{
  "norm": "layernorm",
  "parallel_block": false,
  "extras": ["value embeddings", "learned residual scales", "capped logits"],
  "decay_shape": "linear",
  "max_seq_len": 512
}
Each number is 128 + 24 x the weight over the matrix's rms, rounded and kept within 0 to 255. Layers, rows and columns count from 0. Numbers have three digits each.

# layer 9 MLP down (transposed), 768x192, rms 0.373, rows 440-456, columns 0-191
148134139110124157138182097151124121158143116150123118131114126158086154094155082113123133136168147128108072104111136171158145128133155094147122124126139099129156100102136156135146116142142089165141163079129166111132151148147108066131115079121167120080117071099085095119136118153143126112116112119111114111121132142182126123183134136117153139172139109120143111136155124144130120154129108182109095135136129144127116134122145109156141157117128122153152067119100114092133080118108126120115102140140110149148123120135125100169145148129083141113159107161151152098148163151099089126
100165104125119144113142135137125094139099123102131139167112112129186095092144138105163145090112096155112177124150135153096160131127132136101148122147126134184158120109116118116127144133187142067148127137152095131135103181130158136130109137139125187124142153123107140106162139109154129131129112118132157112173116114151104096135134155116149146137169118135139160138116105107137124151064083138117129133162122089115162117088098123084125118100119098123099134149099099124143159142105084109135145168099107134120147100153111105138142077142166098123121121146119133072155124092130128173
127153124145119139140115087143128090162153145131152137093131131143141120178126081130107183125117109115143140136149114122118140099105160132118127087168143105153126121156164092166123115185130142109134168129120150150125116152166159142096131121147101144114140123127123146057110163104120146080111096168122140196120136116140151168112121095112107114146115106081133100164085138150102135107139071097112101148107112137136165123143174128128155126102126082116103115089132137161116114130080129115151152122144112113126122134131122133140080122148127188094170130133109155131149146132105150117
121143138102134119103111147144073122127128141154128164127117168156154169124172133115132135123158160173114139085126134113141111130129121118144153132156114142161125109153102138122155116128107100134109135152104149092085093134147139155128142156136141148145123110119162158102146153148118114114104165157142144116116109064111135137146124173132091138093096139085098094126096119102091110111109130157088102121089152165092113162144128122125092146148162115123158121113140159135095092108117098111145124158123121111125139177118096087099116146107112150161123132115099141150122147143136099169
118142129110139107116125124074105137149158132149071097075150132144155130106117115090142107167145111156126152131162140142138154156140113129140146132123122190141094158168180141102098098127124104128149134085092159133112107148115134134178140145160086122136130162130103092095125131111121062157129133114109102099137169091173103138115139114140110150087160118115114116121183134094124083154155116122144146089063130085135199141088149163130130133140136142093137129117120141114108128132168100136143124142131113134160112103148125097128194050117148197133098150149113127139114169149135113101
204146126127155145126119122093144111132121137154092107141090110102117133116093140134131182105133093128124120114111134168170110135148145123088113150089105143153134112164108111122140124164126134122136110086112124153167101109130160108114095121129103095130097170145132115106158142155141117161113149116129150133148100116170118122140102118127147130123119145085113139107127137099142132165162124094121149122076126136129100127117133136091107101162157151127146161143197130135126112119132097131127108142100126143139118117162144086157131154137125149153141138132106141099125144112147125109
109118139126101114136125083099126153193086121147141138178126101134101163082101177157125110137121122120122113103127086079157168093131145132135112154121166151131123128101117127126103146118120092109120113181124080111116137089171123119122127155094091144096163165129161117154149187151111112141143104167112162124109136131107175110159131083142111108149138120167107177072093085129166125134103085074132124113088108100133143150115118147089125147130129120155138141157142127114118134131135158116108139131096167141147132179112134163122096108125155084162111123124103120134162145120181167107
064107112147138124135123126131102083163125141098144191171122107145097155126086101190147148091069147149123120141161063137113107138114124107171155106129123143133126143120125170107161160108140062144133120150140128079166123126141160146133125143098148150111129160121146136125107109154145137133154094143129159118120125143093170076116171089138139123102135151125071144134162134112123113125144186103138074114158137119131100147104151102139097110135122121131163127058110117098129113158117133141112128095134095083146103108128153122137136105165146116141096150097164154150146121148146094169
164081116113124154127142113114108185121129121139102133146154137142123159119071096139132156138130144109133130066137116085121147099130093100128105131097116128104108145153103134180148157106115098134133111109105121097127161126104169071094144137158133135135112109129079123112191147120125137148143096129147117125118113119165098144089162087089092137184110113164105139121126147079115127145170120112176115134141116130134132183108123099124102114173135146120151122111112121155146163167112133134133162108152153073145131129142127185149181065108158105132122117178150097144164134160119079139
097127160115123107150148122156149149142082131137123136133109113103106136133115163172116114141123128121179108099127111136131155151128130087092132120148090150121109115130122143142131113093128187118121121127126143134142126140127153155140105133164128125116134137072148116116089140145120134099110170131120138140137100105103119122161122172125138111139138155111141152113157118141121126138147121125119133123090087138126105149134094144125135136117141093122117162096117103116131157133121135103165132143133096149087114177130123154142102110098168137048140164118180126111128197072103159113
117154125136145132153115109085136108100140134132146123103125122182141121123116157116101139165157131125105135106131167123127099108096132154103117132150120131143112106125125116125122110130124115114116108138123171145117125146105120124127132183120133151136115150098173117073128128205157100123140135125126131146127131177099156136131119111151107118183178108118170143146137109113116118101116159141079107144110111141149147099050132124141179137136117121104123190150117112108152150104124144107134139144109095127140110105142096127095157122101112113166102162133091144159093125094120094181
114140168131105094110137134138139132121164113126065082134127113137115106103125125148172151123115146128123119122145115119126156152172088168133109162116144113166130081194104152136086124105144098142158121108110185171161125141148098144161156120126133155123097091108101125097145111101134135121133123119155106126151110155152066141126145149110135171163144140128115117132110110082129096088095120130136134137135118117111155109119174112128104116146115125140139133177145159118111149118138175091126102132104161151143071137078093144114095136124131139146104095086138144123129161118138188108
166099117150132103108102109122131092165084083132109141139110141159141088143134163165171138127111079157118124141148091131136133108164112149204112140119146150129151120129131162098153137145159126151122116146118119140135143172119152168140170113114128120151113101133142104116099125155107155100163117164128129126070139110137111147136103097132135123145135172159144117075139136143138163112112115116145103152108135152118119123131118086126114101169145119109125107123098130167110096141099107087127073094163144146150095151149116152106075105141143108127116120143146162126146109135155093097
132101110132099159134146120139156134156129135153095111100094160116136119112195146123142109159136132155162065145127093175157132108149142136115095149114140140154137112120105186113105152110118124091079097103060146116148139133156108142133096119132133118113124150103069098100111089146155134110119114111133128104159104166180135134132084184130139132151098128126149144130146172121145157123145137123155132083162137136129092146115138158114036156145169130112143156115120132109130117153107172121108124136121123116142110110096160130167172101100147117112139086132156148126129098103125141126
136117141125147142131166174137147105118135140141103135119120123169080115118152140096084138147096129095116091136099135177137158083169127099140135133152138111159121099138137143122109114153148149160106134134111140136106112119148087190111156101147149112130129080136157127126125111126088149094131154116095129151185129120150108135126166144152109153158113184154098165097147118105114112156156123142125114152091122118173110120141097079166133141114109137126135128125111129144131131133107112115115118075118165137091162112101091133173123117137155115118131149111102146125095132139099130152
123154112145117107109118112156178124121181123152116104143097113096116150113115169105152107147125136093088121094136127153141146134141162145159128107146107094139118123078092072137112110048156133103137097117124143089126128118135127082151105172150135108137137156098098110172108091120147158156141085130130116158097140130111095094147137157164159150120120132120167138131102107177133158120151111147126086151147132126167157105153172123106130192156139077169127163111133093133093103116095102134150116143119103144141103161125156129135153128122164134106122170138152129112133101153126121150
118086144133147139156080167140137124162150103154080109138107154106107154129107135094103117165131124136127121129124151126153113143106164129126121068123120136096096122137140145149124105082096106165114095144120117115145136141179148129154164117135121152086143146106179141103120121142126097158132107115080146151087147140132139129167131134107142153126090150123151097123109099053166134106121135135118111108092102140078122170167128097148144088105163104141128118130127110162120086136100132128117116171146158122158129093145128145112112169143115100082183113121144179147114137122149132125
# layer 9 MLP up, 768x192, rms 0.255, rows 441-457, columns 0-191
155122107130131134132123125123166091149101153154130108117133129091131169157140129108172104088125147123139181132148137192163127125169169111141150108103131105148140116086097157148138104146144121122089115152091166137116159126131091158140144122116164182138151117112126140098142125140109143160137125111125140059134138112123106121133152168114170150103094119080156125118140100112136117138141114147158116097130160105115084103150144131136105144124093124130118145137145127177098105149134121116100114112114157126112138129131135101166106116096109089090133136112162073117168134157120084134
123159134114096150112147127105156157159146110120100142168091147103104138088093122145140135116102129134139145087108137136095082121129115141122153108119098117129152172156118145113181141117146106103126161156137093124137121165129109146105087134105148156187114124151152151134158124123106105124141139080138136143149118113126129079138154157142130102094124169137116177119115094111140123096124132150168166127140129139148144114135089083164122120137116172130146153165144108126153138104146148151113092109105123092094153144135144123116097116120132139113157103168140105139131137134128088098
108116112117114106104116133144102141184141108126109147116124120158108133133172128138137115130131109114210114115126126156175087151145112132133134163125145138083141144123136135135129138112102090101130101141109102114150106145126111174136109092142090184147135125102154159132198108101116106104128137151140108170076151109127133152150124128146114130154118157081107133128115132132104121084127086113125127126125117138117134101121122083121115164131129142122143132147143142104170114094119101131148138096149105106119111132127152161100151164110129139156109128138113113128152153143141146199
131119113108128150143128142104156146120129144143092150131176136120132149072142177128143135168160117104121148094167079109133124161161087149161092150126109119113100131139130146102109107145104092163130106127105124060146136154125171125152087164123148175094108121133147098144181173082133097109144144125145170123136153116129104112124104126097136152125116116077180142116121126111111111109139075176148130138127087117116119154109133168137069089128109076139113082129150156170100124107157143178121147123141085162154077152116157099143133130187098118147076115110146135128130169149159121134
147153122121123125107152120116103163148101124126124128141126163132157115131138142102155172160086148127126137092129149110102168132137101132088140135110135139149104122124120125121109152146152123128111153159110143140132110124102122089105111152132126123180162159145106107144143070105123151161099104117120156120136133127108126113118132089146121120133099120120140101095082145188144162135119138104109122134129118139141100157175098099127163106114123131164109132135190111134129097138132158117135134092098146131130130162115165130151109104146114128140155117118134086074082144131155105139
098163120127153110145162154140101090128142113130071069167110155146118130099142168144098110118123127128112143122128161134145125079140154126090100125098149180165122138086121093128075126078111129096161161120131131143128108139124064092169157123146098124101083199116150110138136175136107142123137113147136121134097121126139109063087152162138134147135123142130111125151131107107125146103150155100046159136102143121131136146116115145130180096117144150159122118115143125102156164133147127112124123127070116154147104153147114160157176112156144128138108169149134149096153136104123143120
124167104108115081140138159101133142175163154121098123153135107126121109154109170145134125147102104117140137164159135151128130093096157136120134141137177149138088155104130117083135167116141147140119102156135139114162144138054126136122140149130121084150119172143124172120100109102151096110147137089164169159100095117142091132123182148155108132160141130151113157098129152149111121119126118099135105122125105137093196119147111104084139106069184101144126087073126164123167130143130066126115114126168117091112077159120140168126132124164157108082144139094131126101112094126128130091
148090139079130126153102138145148127119111123187150180116145132082120146122114115100132135089091104133103150103134101099100133136136101075148143145166103100128117079103098175123131170130101105140159128104122118149124109121095168113090114204140084154119118139100120139132139115179124165136133089149124122137123089146154126146117160085124141110105121123132139193064098131100126133121129111141074062077135103120091180164162111160123112158117154084126159121138088144073136157153103131145112141136179158163119100118138154174089156076126149149185125117159166141148129160200118125123
144097111127131101124176134161133110110129101132154156155148093132119118132182124144143104123123117097106119098127112102128110082156146154106160108156098109125123139121139116115188162127133111123122148148155099142118109107098091152123106097107113133144124137128128141118107099080111137141110129159136088139099115118140146164140123134117140116139101119140112157145159125118160148108152159119105172137177104104146147117156128105175099102095153126149128119136149126138127107174144139089124119117102108149131109119112154128177195103133120109119113171179128115121122123110114127102
120140114131162152112112138094149154136114126084123134102130101171112104073145142093128119192129154134128117065101145066101147136112157100115120122126124165090115100154123125096166087133134074122111144129114133103115108121155178143140129119122157170113078133141146120129140184140163136095134175125113125132123131115126128112088111096120128125139189129086146097154138119146101078098107135134127124181094092133166157141083147149145166117160144139184124118111145120155120135101132140140108135157156110135163123148120109133122183151130121100133088119193091143120059129155100124168
095131090148117095078130140107107155159105144140118120128101163116088137150079096157168135087135127134111143092115147167121112105124128128162146145128150112129123145105116146091135151115098090097150153161166108147126111139167144169131116120112145106142114134157090098129155126137130145129119125130129133084098133158122130155155119121091094177129113125138153135089129159093077154146114125146126131154121082120148117134163149126161156112130120101137147130141165153145111145097077159094140127139162128147125121111077183153133113094131174155099111056107134134108107156143151115122
186105104124167109067160100099097122125120102154115114114121133156101122163146165139125080188131102161124100078149115104161113104131090136093129159109086083117103130118147085095098141169138117147100087138151160128136148126107133148114136097121140124155109155122140150157123146084087146145157101129156176094152089088132134087137126101178109148168132118143162153163145174161095110153091124152178128139150131112138107137141160108089122095152151117145122146105144119140123112098150122096124145109128178124093120099151126155120132122133147109156108140138169106130109128126156095147
122136118122163116112123095129130147152119093112162143169144100109108115096099104196146103098134087107132133099157148138146160093108110116108201103108136135097113075122113070129116133109153127095142098107154070126114140117169138153119160133080129198109121128197131180145112102151138155095137138138147104117132132139095124155139136115134123085178103123138158100148132149153142147109156131122134097153141118130126084139126131124135119119171122162133118144122132160124067171139107105156103146176074116122117084098122123145151121119129147129151125113158110170131143145119162120091
101115129124126159095102140151095129141138167146122100170133120138182152117113148099132159161120145109149112142145130114091145172142119105094120152145125105126083134141142147153099142124128116173113118134110117095129106142116132140116144122118108084120136147094147091102119116118113089152120103134113154123147129116142147139178140184126124128116154166107131137066113092143112143129121183071147087140123126136157164146117119086148159112141175134118151105127155120111106143140116152156126084129157168122076094107140167075142132120163171090144103112106087183095135113116119156150
095122138123147112162134088150167163123189104112137135169135159159148110131146158126113125151099160113116151151100107170140098142140146155128135120172103095131112088076074090132149136109132150113108084098107148141114094129138121111105146144103162085161109136138147160131108063118127103139140099154172114136090143131147127097115105134136109144113138113124112129128111146174130121101148144133127161100118124170126119151091136136136125124143167121102116104140133153135159113093156154135088135151109137118050119145127132164136131171115154178136148146144072102127148065132171113104
108106129154163091132123151139124133127140123135129059136114109111117106143131161096141110128136133126132124122095164104138134172161129103145093122199142122129103092122148074125163172133130116127115137124099092097126128157127142097103171108146113165110138134095129162095104150111096149163085080141113143112119123083142127129171130143134117103149077120108131109153145115109147179084163164127116145168122142122136126128158140058123134115130166130146099117118135133147124129105146136189125099107168128157125176054141153108087106159110082161129136131143148150145120107129153105144
171127129163128138131118133126118141135115106118127076159118126096155134132134150114108130094132138132127154136107092119069148142150124098114138150180154113106089175127153115079147127123172140104100167137133131112145073128151102119138043175164119094129110148127170093128125106113137166136128169076132165134089159155114118069178113138157135113140123124097179088120135098089137131085104144119084160097121143124163132097128133157131162124108141131155132153180130100146128102103148129156080146157113105121146168094142137106088134169120083135162146155094110116135109105157139158156